config.yaml
vocab_size: 2048
rope_fraction: 1.0
attn_scale: 0.177
bias: "none"
init_std_o: 0.0
init_std_up: 0.0447
beta1: 0.95
schedule: "cos"
train_tokens: 623900000
dataset: "wikipedia_en"
Each number is 500 + 50 x the weight over its row's rms, rounded and kept within 0 to 999. Layers, rows and columns count from 0. Numbers have three digits each. The size before them is the row's rms in percent of the matrix's.

# gate: layer 18 MLP gate, 640x160, rms 0.162, rows 209-263, columns 0-79
# up: layer 18 MLP up, 640x160, rms 0.168, rows 209-262, columns 0-79
# down: layer 18 MLP down (transposed), 640x160, rms 0.163, rows 209-262, columns 0-79
gate209 099:517524440521560541450489477527395553531502442578452534503419517474548454567439390450478481495395468398454518506508469562434549454516509483447544519538492551530523524548499487588492564568449489530497518502560475468382555475426562508372517555
up209 098:460454469482478520468424644422455498536507469545447489552475425407467428555482472463484467501495470550451507468471578453431596596486557515549485496512481458562493567506441528459466512410391538490450463462475472539557411484492478516547529481
down209 094:433569596501548445458455515564479507396556431523556494470525561587439511505588523495507547554556461518416516463519362419514492487522501473554521466522500527591446564494548529547487545455516439520511452556539551453465463571487535440541532538
gate210 094:518516537456456563457541473580478529558534574534590507482592572539517548469465512481488443529503521509485509585486507500540548549413463505489577553570457533484526458498461429477498488602433593440616521504617555551545517483410413520510510510
up210 098:517435479496589409531549442515490449436481514552535459416502412470539517426515483464482459497483422416539464536536507551462491449454486506436493572463487515487481487475509444553553499416585453539364490463444498381516445580550443427408565507
down210 106:494551607563483474478432525498530476496412588597553418559478501458410581503444559433508512409570461526504565460534524544522546530512451482495440487513526469516485494408519532439545574495564470438552499493498513530496479477511467509522460524
gate211 100:430556463451461471556537513532477431483492490505479571503496491387479576507476471538454405474454536492563486547497397558424503523483390408459477517557578407560509482494472513600435453503513496575475533466497506560504465553486416535474499578
up211 101:466537468574526536558516456492465509553521499472509520492556472499452503518568444436576485472438486418505509447555398576460409524515472438551495484459448487540414441499428445527481524503543555495462432458454527474384464535503432558567589547
down211 104:478539452529543537507443507513553543564513536547489480439498517482529505476531486443587474508494446492534503477553433460525522615559534436539412585529508464477547522542457473551446460570542480437601419520459558475392530579589523511493556353
gate212 096:536536525500439496545442505453512498570472470424552612495478641538546574470513516483546460498484591398507501505512458501464510502417418520493527421524579391459421562459519434506550532484548431465520421502463443557459478440440571552511504517
up212 097:445526603515492506441493517578517594465471436466411538644488566452425497449408505511658405512453464497537521485522509531571405431472503555452447482553497516545576445446497527482484521533490522489422476516469515482489482523421540542580583428
down212 099:485487506513461533547504502462565539545449461453461485490428474515506482466470432596415498491367546451578591472433420503460529565518446561542431446579605514533497573505456468531565479540511455543399585525548479513458572409489493478550446542
gate213 106:479473456448404601541520578458488574547498473493493568539506584521498495436390627522549512494501455492472465489507441527460461518442609483513492509478564609434522538546462485574494515580461518536529522491580475524469589452503462551475501490
up213 097:450554533500600374414484607542493525500512470501509468420487445549469502540557448394521552370597473531541464519515490482466547485550526448561506488354518426466453532482532476507541543526601410517484491464419494552445479558518470479497521503
down213 105:564497414481586496486438549518430505461473504534518541524478449577495583469570552470487512503526454501598487484549518580497640481532387443487535494469478580459512484472601562450500521529446597464450488526530457431477537485443513461405553553
gate214 101:511476496488436514494514393468487458447542490475499525441440528522474482514456546479469522512406500466484589513500476619425507517461581515488543494509555516428455474563464480495541492510537503457524426516514582622548544482549437532571539585
up214 103:503502429483563545550468480522489561518547500554460457447487398449524469466455532500540434537470600489482505534553507506561505567507519550552533547454497534509447463494440430470477534472513503524453467425486423482517586511499500421631574501
down214 105:505483488472399413530491522444453522448425511402581522528578518469482582391538518556562519494493532544478509510553523513474437437499440477428504533529568515595519606434567479514473513508554541515513494527485483534559502501521512535592459493
gate215 102:520504564660518513471475498572336559514613446607517573476429455532406410593495485555458567591520499541561520514522608560418557486498484543494443473489447543537531529466521510459500476482506478489481490552475576443502503559432597467511441594
up215 103:532467442406438511533495535430596515395549438533407457556510495496511546460431456406555445473525506554500582459455470442585473565498480480507505482553537491523421541541530499554613470526493458580465429536576515483465474570416463471533632448
down215 080:523467520608517452482407552444351509575537430460498579480569465440549462478534509490452477562489526506562580579438451574457504458558502496557473547517518475449421492480500473567510574477507522547582507540533522468476509485486521408422593401
gate216 099:488581494483448413550544530454575469500519436439462429414405504430451469480482373524528544463457523568483581516488566556530456480447630531473519499484382488501472489381481505471500445590459456444480601446434488482431488492489407483521508501
up216 101:493504502545552553493465481532498516563476562615557500475466587510403549563521465489537476456527527379414488499529408525493497442498435496479414457454507480548393367564586507492448575560547542445479525435504388473501485484543530516505467499
down216 093:550484546505481445526473501592593515541494573527614438460529440504497454436493405498442594541599511501525459434535531576488467467476501466486527450409597536509596474446464505439480510426506497525515481451513509514542557462586464513479355514
gate217 106:570500542468540588575455573395521466435462521556438501486523529499539578411466518550571446544537596464569447528467486507544538444521482534482484383450403517497470590411482423533430438525531452483478541481466459510424445484425458473454428583
up217 101:452543466472509529437543487561545538503502425443531520479500568585574382505547520506510552526544440608510425510560536566490546578435407491505474504485530525511521542426366464493582500432347493519487539459388532547571478470535521457431536480
down217 101:565514515536592491531503536466507459529487502605492568512576450485443483594497397563497441516364437531472570452498490545551508520501492542529410519481440566587484507468572466515477479532526466486436491479499378435524508412456516528420467525
gate218 105:434490528493509536432461558485577484424449556529508516539504464552526452612528440474510554507502440509417512405411521459462474528438478485557539471432562497409557514502514463532432562620450529508499577600536476471429554466510429558454574447
up218 096:524497525475502512520513450440603462504528504521543440492557557479546473470448459557484582440544415519558534491486455528532577487430487481605455440510519494482503501498505478539530545498442480489499456562482495455498528389545494450518504549
down218 103:447450474422567630449448434497499485466416502507484474543499549475481480503586413548499495502457518494554462506559501443521486535481485476475525507562558521482497504533493487546542423435469511540458549509467515510521571474541502474468500512
gate219 096:502527537392525508409477536494499570463524475498614504482470372597480488532569461460501495600503603458441543423498543447536549518523493586551545463355548614492506511506453535561489538446444575417483461482540451530418472473403500507499469414
up219 098:542517587460499474487512486479552579337538498483484566490457437531450444520456474524514469540522577513494546442464535497557482528486428441579538508473415434598493500376481540540420475541588500511500503431423555507628510519393574512445517463
down219 097:634441551551527443569529527495467472521576437555498468522482537535390421527551508550405444467473504386426544470496518518497573507491512538544518535481464552459494477474488412537515482537527454529453484556575499458503390438573462431539497490
gate220 101:441543540466416476489435501535576461560495489441456496454466543429481560435510511487506468469510559499456519515529461472523537526541548507494444551506582457530434483487525527533505604539454504504521466597504537471488500454487471506482412563
up220 103:525561535427428504466527639528411448465498591409501537511564510458564476544505562545499428421515523457526506431500397524453549484488486488527470487463455444446523515472496458543560419488455528521451517509503519481516500387505459524464514421
down220 102:470454497526442434492585530495425442605471451568507514425431386584500484435488536469548524517534452536443503513541460507404502511446486615554573478444542465590490606558535446535510486539451473544503521605512514548438507630473532561503498480
gate221 098:466524483497421450456445447534583495502554428577460520552434569546430527501542490427520497499600539530582518495532541488512541544614467557453522477472496538564503531457550500592460429518508580498499429548589518513489453501596571483439468594
up221 100:410447569504573437433482538485504491533499519504499498414450506492476523459521459650472518454557481526503507537435542476592579517465594574505471483485553429496461507509496461518511661512544506580514378492469512625570424406498458487514484472
down221 099:465526465523518534532548529588478431482516469505457344563596492519628448533497438517458523517524410477491532527590516437568445555503478497432434529454453484554490528613500547517526480501410537529485492590481513569486516500471575541533551479
gate222 097:490468434519548520550515546437569397480545584505566450467562528514450402511423429478500527427491543450453502582449437496447486483548561512457544493489553465469471424482499495508574383547454536584540444561503557498430511442485514466462482518
up222 095:458483497518542439504576433562487414469453416495494444472499500604539477518451516522556492571467497528454544482466592509498443587477450409402479523443498571462608463556558555496493535479538546456517505479496472445556511525498612481544501498
down222 096:459528571492501520455548483524541503514507502471448443524501554622507593503482488398545511472526466515499496508513452479501560595421544417465564524459429514579460483517461615548518519458537537481449596436561566541517406489446534501562487479
gate223 107:527451529540530600464452463435470470460552500470487478576453484540494564492526428560439447608557567509499470528532492463506413454525482502493509504550497494647457484502512412609530488561455502510577607488461531507569536529524455588453449558
up223 102:422405472523399522480378515503571533455489516494465529508400507509483512490492479481496506557535406523559488469537525478584395486587452504559391437623397434538560525446484541484473513493519607443512471542462459466480507455448479487529463472
down223 105:462506615560483500550526446491459531463419375492434484442561503501571503553427537506438487614480512497565472496569507506548358527486509531515521529497526552442561455539410424515545515474533488494480541500484589445450536622486481494525510546
gate224 097:407500527427481517505509466435481580472505393501487506433522534467429534496508535485499566496468449569471516485516479521563592532417494441471465525517417439516518521523546537491523497456502474380433425449563537525518456531449516477495504579
up224 096:447570551418434537508499530491492474561540465587421470556508596468431519498492575556494445488426572472474494508497570448584557489512526498532441479538513546635503463488601594489521494559576487420563509550479551482492515519519432462543478596
down224 095:565449471461470536381530545473523550514511482462543494494554457560489369551441493478574553475458589565525409435512549478545504488504461549606446510477504549449533454523578528556414538610557512375391445527498472581433477543466423642545568595
gate225 101:459587583474548489504433473569517529578526496482473449547513571483513458535541467535419414460465505529464437523674484449432475376474433473462424497539517510440503514581481497423528521533417453539474505469440593523503553504593463582589463496
up225 100:483473543512476604543465490414534423568439426468527481515525457505509547457378549474547432528538436486412451561410501511464500455470509509508456486483495524594459479613499471492544503472470417471497568524529509449522572524459564585451424452
down225 106:493406465549470418473560408437505481430539508527515543583426542397497580527566462380512485441474502487510482536527537451496515657540496526516498412497587549488441601455462480480518515505474480501469495508567474473521501520488469463575509602
gate226 103:546562496544624476488580511381410516529533495473501447507497459554543441506509587455627440427469554538496546560490485473526424397482574504495479464532486596569416511557513453578533467449487539476462450431592612406518493499497439515560485619
up226 100:514464530500516461555491533454475500575405473353554499439484470578582484520519526492509499520493401522495540486573494555512519492532511568591598493516483547504452456489509490397428444472513508583510576469541462463558402586595468410542493404
down226 100:575457529504500463541469565519602483417515450449549503474553455490497557525534501500502487529499494622513527376463432549532439507607472435442428509425536544594442521505553525534496399568435473455464488588452639440552510453443577514517430457
gate227 101:403540442569541435482500555519416482475464532479487528573489543513520521464597548480558466489573482452413549543509575554429470436509455546461621544511473448537500480544509427476519459474545495512506565506524475474489513537438352498559513447
up227 106:480468468473508460544403486482463552442471484439395600499420527458577492576519576508471481529515532513394432516424406510543534435512490567495557449406486498416523551459615489465432537564499505486525472449502539508504520494505457459564421576
down227 104:542550610475563438559494641494591559434404447513410454495524446490591499506556476416371493531440500483550529521507517443490464568477542497533490471531432374515472513386508452555494453501552523479562478553466521528576469463528530448587511529
gate228 102:495488540505548507525420421459526421446553474494522568555511484558519546393513561510583578536518493451452467539486489468416458497434557423543429549564418479417524407577577563544571505529583509398587519513477552489523491423457525546573523544
up228 097:474563542473527554551495537546482586529561519505474492394570498486486452459474546453434504520544515456460440523542434556525544569504571531472449539422449450560481555512454451493575448483498586560493470400466566485562467381476483563549530589
down228 104:458480519393554434433489433472521483443583522511515471474487501461464491540486531511500528492523565536570601484429506512524506519516593465441450507471525435506562414516429516567444489472436590509425493526578484645511534505455622472555492547
gate229 096:496495506434408452456612482523450506501587540512461425505494540551488493529441472488537455533476542468470523471525574555505585463463583491489546510502507552391486512500471552576507569544531433581491537413499513567444551540496498358528426505
up229 098:530472474412520546558525503530439545534444603471474556491405541521462452451426366530580534530588534448484373506494558559502529568459539418467511552392444470547477457508524503540497492500443484592446445437560480583493499516457486608579508448
down229 099:572412433596441462518407559449490533469572537532544556493533486458441492495510495544481597533462515448556609412483474498470552498501414485488529533575467488496525428543597519539512458607426519486521441411514501400602557373587592543517570535
gate230 096:463485555532511469434579497464447444472505572512618510505520467578526508483529501531570415521502474478523558503448490504469544564456427524473485511547482468626479547604530520539485463490467482499420486499495606457449486450462458554455484528
up230 092:530530531508315477455472447568450494458508554593500460528516615488445562388429532509488471533566502476568565524512514452377482538550566507471563402539454539480401427574526586496490407505471511515484511503511520555490534521537542539412557606
down230 096:538525549518456521583413515430500578540516472396376502475534481389452558462431465547489475511509524492580531590484571471459416534568539503463452567517576467447558485498450540534480543536506430517504553466577498468544509442482476443456508446
gate231 096:447556532459528505550498540530495433474526459483471522512419495533596524508436453573481510525453510444502412551525524551517592617470503373547497484544541475535549447399462522515521482451504569545513495416469542439625518468508527454503623489
up231 100:434559499488485575441513461505555536483447559468494540532535565487499538511514481502550560481437485541419449479491459511482370510507512427424599592467592573502440539508521584574446540554473619557586452494518460466610391481477519518475488508
down231 099:481395444534401522488493430569518530505425577389497512455405498459462496513449516429405469565488506596490540520530523504488467419518555544504495483550505512500516500535479457487418470508497567391488481509583551553436486570491470518480491370
gate232 102:438613522516562448515576534514513590588462482548450567541526537528553401441556531496481549480514399529473483438545629469549386555556493450467511546515536452440598549483499421422482442557502480437542512595487528525576597500588577546545506520
up232 103:514437505504511477558525503479512478478509526464508507455500439435419443481434455491560496475461462444427484529492486450430482482414552420548479520452446449485452521524615337445420553495418450517532500463502580524597485502557448489542462504
down232 099:543517471490417514550557506460491494508494478477525517577445487524532565580494481615543519454539477534555480405497548587444526539584565512583509485603495548471459477499490523390442445506491541443494468529542559474423414483477521439492483507
gate233 107:450413549573416487489418548421446524478409480500561551470558449563479497469569556455562458475470502493377540435505499438531489385515574507424445525532491556519574476606422482439518468488483511493478526572498548414546537529502554412520520522
up233 101:526487510535518428502452490441528512502511517479564486405542495530520418543502433497476488426439548433403530524472422571494606525473562440472588459473400515499594516482520551501533457496558451531539456500514524472544503437449475494472455466
down233 102:514535562461564404505567472509540475591408498516450548504497548484552491481474482453517466450559536487521489561467557535444540442520479517511479560461482439542392473503527511538554561531539500535565527419507446574547516553554470601402564580
gate234 100:469554445597493478506462473510477527404452537468466547506507463492518498575559425458560494534537526442414458445427478517550400523510560556597572613458477538542534502497560474453519436498482498499525455549500468470419514549526531484497363501
up234 097:519539496513565604575515446469531561443466556508501541492427496399525435493497449459489567516413562533486475464504474494531581422463446501590477423597535536499437551466577538448490415439477451607503563475478588578456486474457440433436474485
down234 095:530599438419561507476526453471447591501428374484554435461474509539504482502444487451556518499495477459536457424528516477462543580502497490438454476478467504488542567450485492465406482507564536436396510450539563486541571384553495547527418490
gate235 098:413554490477459387564465506486525546498532464494559576550481573480547431363440486521481542497516463487483508420449505451553558496565497570507508551443581433480553522533460558598498442493533475377517483503473475460461476509549577518361553506
up235 098:511553523506553576485468529509436513506449402549498529590426537482576452425555519451458563385481476457403509523558412524512459409460492459464505429498540420520542515445528452462577582463479470439564438500496554550535506539483481408424560499
down235 097:463517468542465551445492570502562476391387460560548542540502507424497466481427499549525445496560509479452511513574423514422540515425507552533610544530493556502571470443496441502526568510508588453501568550463482445450446482525468501541547600
gate236 094:488626590397439557500524495507506479481539526436477425467464478442425503570505476440517417433475497531535550473458476514530624438430559508495437523596544499444474526503505495578513450516484482411408528534524374383436447393526460587537488508
up236 093:464443470465512514481484546438497487482538559519508558487481391518485414491540516527453502599441497492531503497422442538528528528421468434459418502485468513477563529514439502453465527542443506482531536449540568572489572465436465396460503455
down236 097:499439475533472580524517486409417548479543524518523573481495539408431557482508515480504482490420529455501440520491514507480504488481549444521563544416457461468479523401484424534492506527453496479545505434540463582426515460420514536543571504
gate237 099:519554505589473460499416552505533454396429553510423525492445507587483511493521479505508499522448488556502567516580445396516468506568571524461440578541481518496492451438464406494427420557544535524600466589468554522455478539517531537486486422
up237 101:603582556516535505503501466486494528477494501499500484444437427482478546455431460413381476530523444448533511563478373523515504516443549544499489493453490570437521582545549587497478437436564527463467468485511516451447356595546505510460446574
down237 097:412546425552393522521453547505499468401465566553453490483506408544489511381484529507360539448563530476421539425518495539491560504506475571551548437542393497491434513459512513446610477472491554483508502420549565533500602506407542517523499466
gate238 107:482497592423472496490430472504493478478605487443571519599518487521519496581455622522595477495506522484560471435475500521435490479586509535546475564442557500548534598515465502528508454572519497479478528501587522478569612548519495474528501471
up238 103:418546457501461541482527408561519500550524540339508510561453497476471389492551410558531490412463459510485483526557485471365544416581526470511565530483467479444431497563546484473499473484455427538515507487400534492483568575465554450514496556
down238 103:505523459479489488496569500504487521530434498516564473522519485519463580571531558443467509635470505528582452558425474527509562502465517501443548600408580482582425431492557550527550511480463500419393466494509491439617514438515627511457483548
gate239 102:518455537543533598490544426494522482486522479497485504441504453542534492518597491560561510572521554503458484524530541496512513527528565635535484641440488517544512407573528556488587512566481471474580483472500514545454447501500486416498565452
up239 102:563480488500576477603431564486486518463500391629418375430536516578530517585450437502533443603440495541573482476474395486501509451510464419536516494472478541517507430547513471518348415604603533591503515453527467386587407494524430494522537462
down239 100:490479437516512518617527505455499533539529493541555397497510474616489452536537518443578474483389497484461545486471462449565444432557474442524485500555578559604466509468475483550550489527501544473496535484502494659507479430431580590579428588
gate240 101:445465456513483446637478587507351538524476545503557498568500506443467569539481457493503554523519506455482504515481489452423531606535473513442549458532554504445536452500495443537572500545583555601457419467558552462540482560491451448508499526
up240 098:518456518545485513546527521407486571537418466532491503463538502582377416511551609563475430515501486545458627452426460442555541537381504458555526516493463563466512597561533447542515551467486482507511410485485574513563479419540577516507483554
down240 092:441494583500575485516435525461449475534511491528579495525523452542491449483472526576536421545490610535571488587480470555471575494564416541513419573495608521427498532484579547522536508436527446469508432514529627472426519461512545511476536415
gate241 095:426481480552528540491587487440464495552536517469459573672477525524388501511391521544486488509515456382490485445452489485478492523471510494546551476562489562490513487623498488475512440503518502488499484544462574469482463493447503410560437545
up241 094:479443525508462487506521562440471417526489389491507477623378500488535447523481532451448405540601508466421537468528542533521490556474480478574471422484581473528488588481448448556547473486574564499554593530504522554499462416469497476539447453
down241 097:520481514559481568525451460473568529526477493492456495622524508585530432458441481460482434490564470544501474431501464432446573488451590508483459569401457600563461522502520534558459532478429480452429489410515612518530470457440505618546532591
gate242 093:528572481553481543473461570484487526515519541582552590469472524589523406491452518337529524532582518489496495493476514508366536498472475533540586472427493483438512475426532441537547547573456533469552431561533525489477477440535527519470444512
up242 095:519496524513520416526503451526523473403517522600478489570478517550514493459480496461455488504479530507568516361453445484470495588554484558521565466463523400418493516589572512459557511598547570541547375549494455541494573514495433495463541606
down242 098:542475390457430494515540516574508420428513424546480528519468493492413513537567461494431489524538483506487482559517489522418498476448462448546427449504512515502465477411485534517537463502466540527478573532533510412572528516504604508503468380
gate243 100:452514422519434471506470427480487476513472459476548484444526581472540484453541593420433490510491486424481569484475497599392476447509419477513493564502534548441592512562533512469548476401481479487505534477521534556552487494500565464549493530
up243 102:468463501511522548572441475496553566411495543543452552571509466472490526517530527495463481498475565411453541496521450570474514576462444525527495579505560514581426498543511522511483533480481495491472451434517562499520554498426580468462547504
down243 107:533421471466476530557578576473595571495452503431616648517439446472517561489510507505544539516447434420482499529455472432564450530535503430481467489541533442519501536453494463508612508498452451556474551405501535487571473484499520513528527571
gate244 102:505557404575518528553378469523505565572603485480460566604443558498472514475556464482465430565519459467505556477447422542467523483464480527573513511489529450505440408535430491544581473556422438512541497428484526529545480530514489464448407437
up244 104:447472404473484518475525480465462506581485554411549546410510555470430430504435457473458428508454534479485495514540419579631558577511509533522493472439499445510523555519470508499446574458471540600501482477548529416476467487515429464460574528
down244 098:475525458507455476556512560491558425468453535404569477505536447520489497549479426442452538511530512535591468510631519550463445499499479418567589466489519510397487511486610491567499544475513590482491565487472501433559591506443513438528530461
gate245 100:558517472597494495573465514524578469572457471620505529490483601573523535494477570407556449495499428513489568502501535518538473518501365500444543470546553516492442418476499550587477486584520543530556479516548529424512472482541607449472482524
up245 099:442570463530473552614502467558519499459593522453568516625521442482483507526453555416451511548560478525593467542543455507503472552510529496450501520566421461484411582516404447540476530526482453421456463486531561465503519539524479486509484451
down245 100:449557411462519417507511481494525489496481549506563506438519499441502521481559430523515574509506465439531477534466559476491472577516449490445618448535460521463491455477509476535466526601492518535533575454537560481563526441555464527444462535
gate246 101:478454368517507459489440550543425497414527458443486498613511570449374549533475559482480532459521475532423542499607471463497510500590547532540506469459430509485471450554571531485482433566341417484443461488542559537595456528523513552597506457
up246 103:484520471469463619490444542530450420553467448496467550516532539475427486398436359545412551444508501604477444589468461422460458498510520518414510511488509479495496486579548543470443565546517433465446547528552516515529567502595438501506513526
down246 101:510533562521444517493503584480506525471464494512540475428388603496394455426617509449496493560543449460495575489467421514578471461519449554472563440492592416422431424495514526519528504549468555504523528456420434467573515487534518559412527533
gate247 103:533529513513544545505600502574524491444608489511511518564461602444467465542503526457519533445520539448546466497511527470547501420481561577457502469426453569471410500508477546498495447520446503406474563579536427442527504463536558489541480481
up247 105:554465492419464527469433472510546458442515540512441501561523620518555493501456458485470453558498467580527524490477478512548520537527415413575594456568521569466559507601521415458485504491411488463453537535461468437533479583499510617515541512
down247 104:487547444548560485450558534472457508589504555530562523437515455524459590580467435521483542574453502543516492530555488502473512351499443569538460464486506487519527351562464487576495544508492537485539521514515555528525452503531507595506470500
gate248 099:536472513518427500520549536397410491505561515482537444502539503487516499406576468489440484491459504502604557562507527487524536486491447524523510470540544406427516521452463497603480553582543472547507490556518630451539445451470451546543555549
up248 095:457399529416552531471473473529514505523455444524533552447519422513541533449474472461461481485468540462467493503433482479554473524489489491498546400482557447575442566495462610524575557522477499534538523489554457474618612556497554620472548521
down248 090:585476558445399480474567480467466468531612540466547445515463475489437492440526413507468446499504450499527565443488553476530541562415518486594529488497469471493519496510470452454526504493531516508485494472497550424517449412542499623602426491
gate249 104:436460471511554527519506467543578373479488516517538492586485546501480518505520467530476515521398532514506513449401556408475435448506561565539484483530436503540422554493575498537506424519466611485535409531482512559491465504513573556486451597
up249 102:422486482489552519473549479548434509550503559483449554520513460543534559408467500488486522520439584480498432471507471492498489618544465475435462518635612473560581542570493475546546360551512553487497487406510632479546528588512527577535430501
down249 103:550586404487475460383448528553508450541486472448430533528562423460577586410402490490452440537445466504587530462492510460399483469517538409461446441566473491460601444585521550524511515579493547466482521431502492470457507513510437502514437528
gate250 093:487463466498525501435452427527551517463562479469522556487512459352487518531539560472469469569453452479516507551522476524441532577510544473492477558385487452544543515545514571348531533514513531521534462462560502491451475546446547503385500421
up250 096:548511469456507480492506501480492529496539447400511492468379550426571480394469537503458513544447580493513543581471529522595441532543531610459489502464513500537500521516442560574592554493510526546418554495553463543581521508562415466479503557
down250 095:520462543431501637479482499497488460562466498617456427433426484533474635448550420494463497543519444409426493499501443527464530526462386545517551483567556425574525470542470545504381507501463559473546494501539545588479508472474494506600461517
gate251 094:566523487460502467479525444407487553503606491579351468375404526571588531507491476429456480553508519494451564558461575501546430537546505589501539553490552487544490536430466495563507439458440465502508408529591503489510538563468524504475455442
up251 095:560553571535536394515507571527466534471469523474576543519503546405463473524529534518519539370506413554515481501445466483452497395534528430572414483498536495552430479454436499416543495465468530469513555517548470569406508462529547504417571568
down251 095:529522492375483558470463548419503456548555530468411472497440506501434468464487442529592452502512508586554475508441486503554470453515490605574522512453407554464495529477382398444474538524503498589510475431498495547481553517486508561517550530
gate252 094:556525513458463457628497497451473408579507473552501549556512452524613482531453507517620483488590425482535460511493428514563465533512524509479584454555556463461517563371517544571537480534509493463570551432532500460471573487588514521497462486
up252 094:467545520445480462527440526470550459588512553484447519484612520496514564490496491591457480438548515498503382593497604457576507505466429500513602586562470413493528502459538389586566578462502542513434491465568464435504597479448506526450520495
down252 094:521500487511457446516503463520509480493510440521514485482568541537510489626498499540472511470485410516457471417462548541585543519433512490502518556593458364547522516413492524505521450600498510480557462481518524535593440532443615582511474487
gate253 100:520484510395542588533491439614492489480500478483553428474411465501566631477480511614545458400587466591435494491441452522501506495565484504424511501480517528524432532465422632517455599501534613512418467575470504501440502546517486516511526481
up253 097:648429377511534571459578529557490481482544553548543524451528421453515490474461546569511506611448483467487512506568484552469468577496466457459547529370452552556551477586428490543422554584547524513489492454529555428531546516448478450538434544
down253 099:457577512472499370481424580442482510516506565513430562530496524557456507500458595472517541575450552485582501504558508531502524513530461436525478493448620533612570529496521542438588563483538540458491479548517563417567569497558482522489547511
gate254 097:437587488559517560521580523492445504546494499557488507565440420460494472491480465422427462450516509499527436548462562558596487537525456504457503542510387434516455478508496542575484492495530602445458568502436491577581495457417453462475518474
up254 093:534532503517573530435504481405508560461467423437538593536502461548507471425481456470534454561562515559493509479502590445480520384384520461500552568506556519476482354446552568552499508584500500574565545465381489518482449518609617583499464604
down254 095:525480476424465460564527485473498584533513474434467532474586460457464453574479685466461513470539372582488434425487461401510398544524519498568529514549475481510601540457506520523477559526514431571448409527574473470473522472519521607510542484
gate255 101:504436359496518500561514476462572454533524478515581532581494461469453615556476496456511455473518480596489512418549580559503505535500459513543517524435528512472479511547586481429408515557532488472480440480429487490417438520541483503427593469
up255 099:497524472521463481500578492428499511496459530488498449543484441432505482482552447541426520428489519474481556530462480467489545516485598551573432403433442518516496538539491440415524528541468613450573497508471547561417450484598565635476489487
down255 098:440623540559519638492589443528498517450505428473484491419456444450460455488474509508426508414521530484529469468495569538457447444469509507469510597518456521561541524358615519451462496384458478471507533524398474558485493430546633464463531485
gate256 100:500529475597540487648583493398490542498537519491490534521566504506511639536515513472416543465494503460503530449458437480476485458612554491572486514534500504661453504507458423457495411516526427503490453449532489478543469581542510524472527510
up256 094:495535614586501510486507516541467601475484456570485501473418459501534539479516487574448613588481481540458614464470484552488532514485512517479435530492453547461562564415575578522485497506370448403496487422506493516438531424511519545537429545
down256 097:408547508427496464532577515559519565484476494460533503510528497499535507495518484489557580503465505540539475409521467489490385503527427426445584380379510524482497532501514484505612518452457566547466527513526423451494510438513513449499522523
gate257 102:483548487552521525547448493477449550554406491517482396496426467531556491559412510460469501470631537486370465495471591459521482518456551483459502580421497491527573525505555587580424508491592547459489396427440504481482498490533558461537470513
up257 105:459536395565490405518525498551543499532484571447610463454517476476511471511574443511488622573585510534535625468572514441448535501517525598500511486543544468568546597479451502418465491602454538508477369530513413482482472533560470505510508426
down257 103:512583511576452464522514519533501494469483478560502553460539541556466544546402514506534530551489519422531488543481434487475577530545417553544488457425536538466408512443457488439524529524462491504499532389479420472453508490563520458476505534
gate258 095:442557467521488553579457520492492550485533437426441577437497531380557486425492471527511508480503575477521477504535457476484474512461552532587572557540472525541554510499452474539471438465432493560425459526567536508419550556533533446488420538
up258 102:533529532506546467523434383502496507561543478489461522495508510474417537381488474489450455538601486506516593543474460516474429492459481391478521481559484489587507524501560493538528511557640428460509574480485478516497409464434576496539423492
down258 101:521520539456509461426506507461478411460485551589528420543429567483466579531489540502558508452451530499494491513555472561438565509501546491465435514545491540348441468485564621530390509431489551503522465417332499534589466427512490486468486597
gate259 099:527465524474510430488480490546544553462539481505549558620599515546457477457546458462518510499477502508535418470491473505472497474370448471476522494533591528430499481608484519523515467483434496493460473479400490499567539528404521520550424503
up259 096:493512455510493472570499436595540525537486485432466515484471454587470429527470438572637461552430501501507461503514434509492474363585486487437488386503457472603443559530406472549509444417506420506472433484527548481492582580535555364414528574
down259 099:424487536477467435477428451516510458480431517521570526448555516497372545482622520513535495445543449590421442451509512465490509557559496508453491417531536569531446559488546521524567485482479501546480439556480494522533428549467502565563444470
gate260 101:529576516521510411488503508506515451547573463520488423515430431493564522528464481482510512443435461555509449582561437532428524515514492490509567508502428504526583453483470523409487486440448453477571537478538505496475422581499545469562466519
up260 097:467511495486523467460440503474572424477498508533462591486492532494523556423533493513580437484465461519555452470584415471546520473457452503450481582438491566530531452497501548464489458598496502468486553452350463447447439581641365592432477513
down260 098:553456488473592522570435512405466456545519482599570420558570429547482610433486485515477444477629514434479562539522394452492466501450472431480457457501531533559525580547444562473450524477446498489531435563458544472502476478578513525494485458
gate261 095:441505551550498488419453471531468494450448479378536499506500506385571453556563427537491467551458440500515507459441544503479554466507570499440549569458449465546491566504456632491554540497632423495489519535488549469460452577574515514440487473
up261 097:412460468464501470375598511466486383463484403545548479536550474506451475466426562478458450457539473471467476564504472492530461550470507610443522490548543603509549441584511417595513538433449550529502505500525426472453506447471537442520582492
down261 093:454510534543541553573431529538467558548529521439533559414452498515506498531621553482555466587492470509436511498477552537493455451555552458515547490533410488530517555483406497458445520578602419550508645471496488402388479457473546471503436566
gate262 103:526440534605551632451433474478532576394404525524502496582498460518407517504468548459462492438499572439487422465457470459547475513478505500524494505502483491515482528499488505480501500479453489536557449518454456496503376521521414513481555575
up262 104:564564452572533599482502422542505541486478545482450525481511506489422483501461423520452490554492514462379484456514491360575519506395470606432468449522498510486521535600480501506553564532547484527568516575550506532556443569447522575461500557
down262 105:533488470456472494433498542446532497492500472461545535535433533603520485481562421381531423483510515529575476464441517413507501513403530411527493520459547519493530489442503494482510552443421538578440567473565513574559510520447494508454409450
gate263 101:459493497441578482479548443499552499430517475482501547594459573572484548480561458596516543518611532475570412559475522465524552427533498500439474514518528456504521474366439501513489507512548442631522523446498519458580419517469505394570501534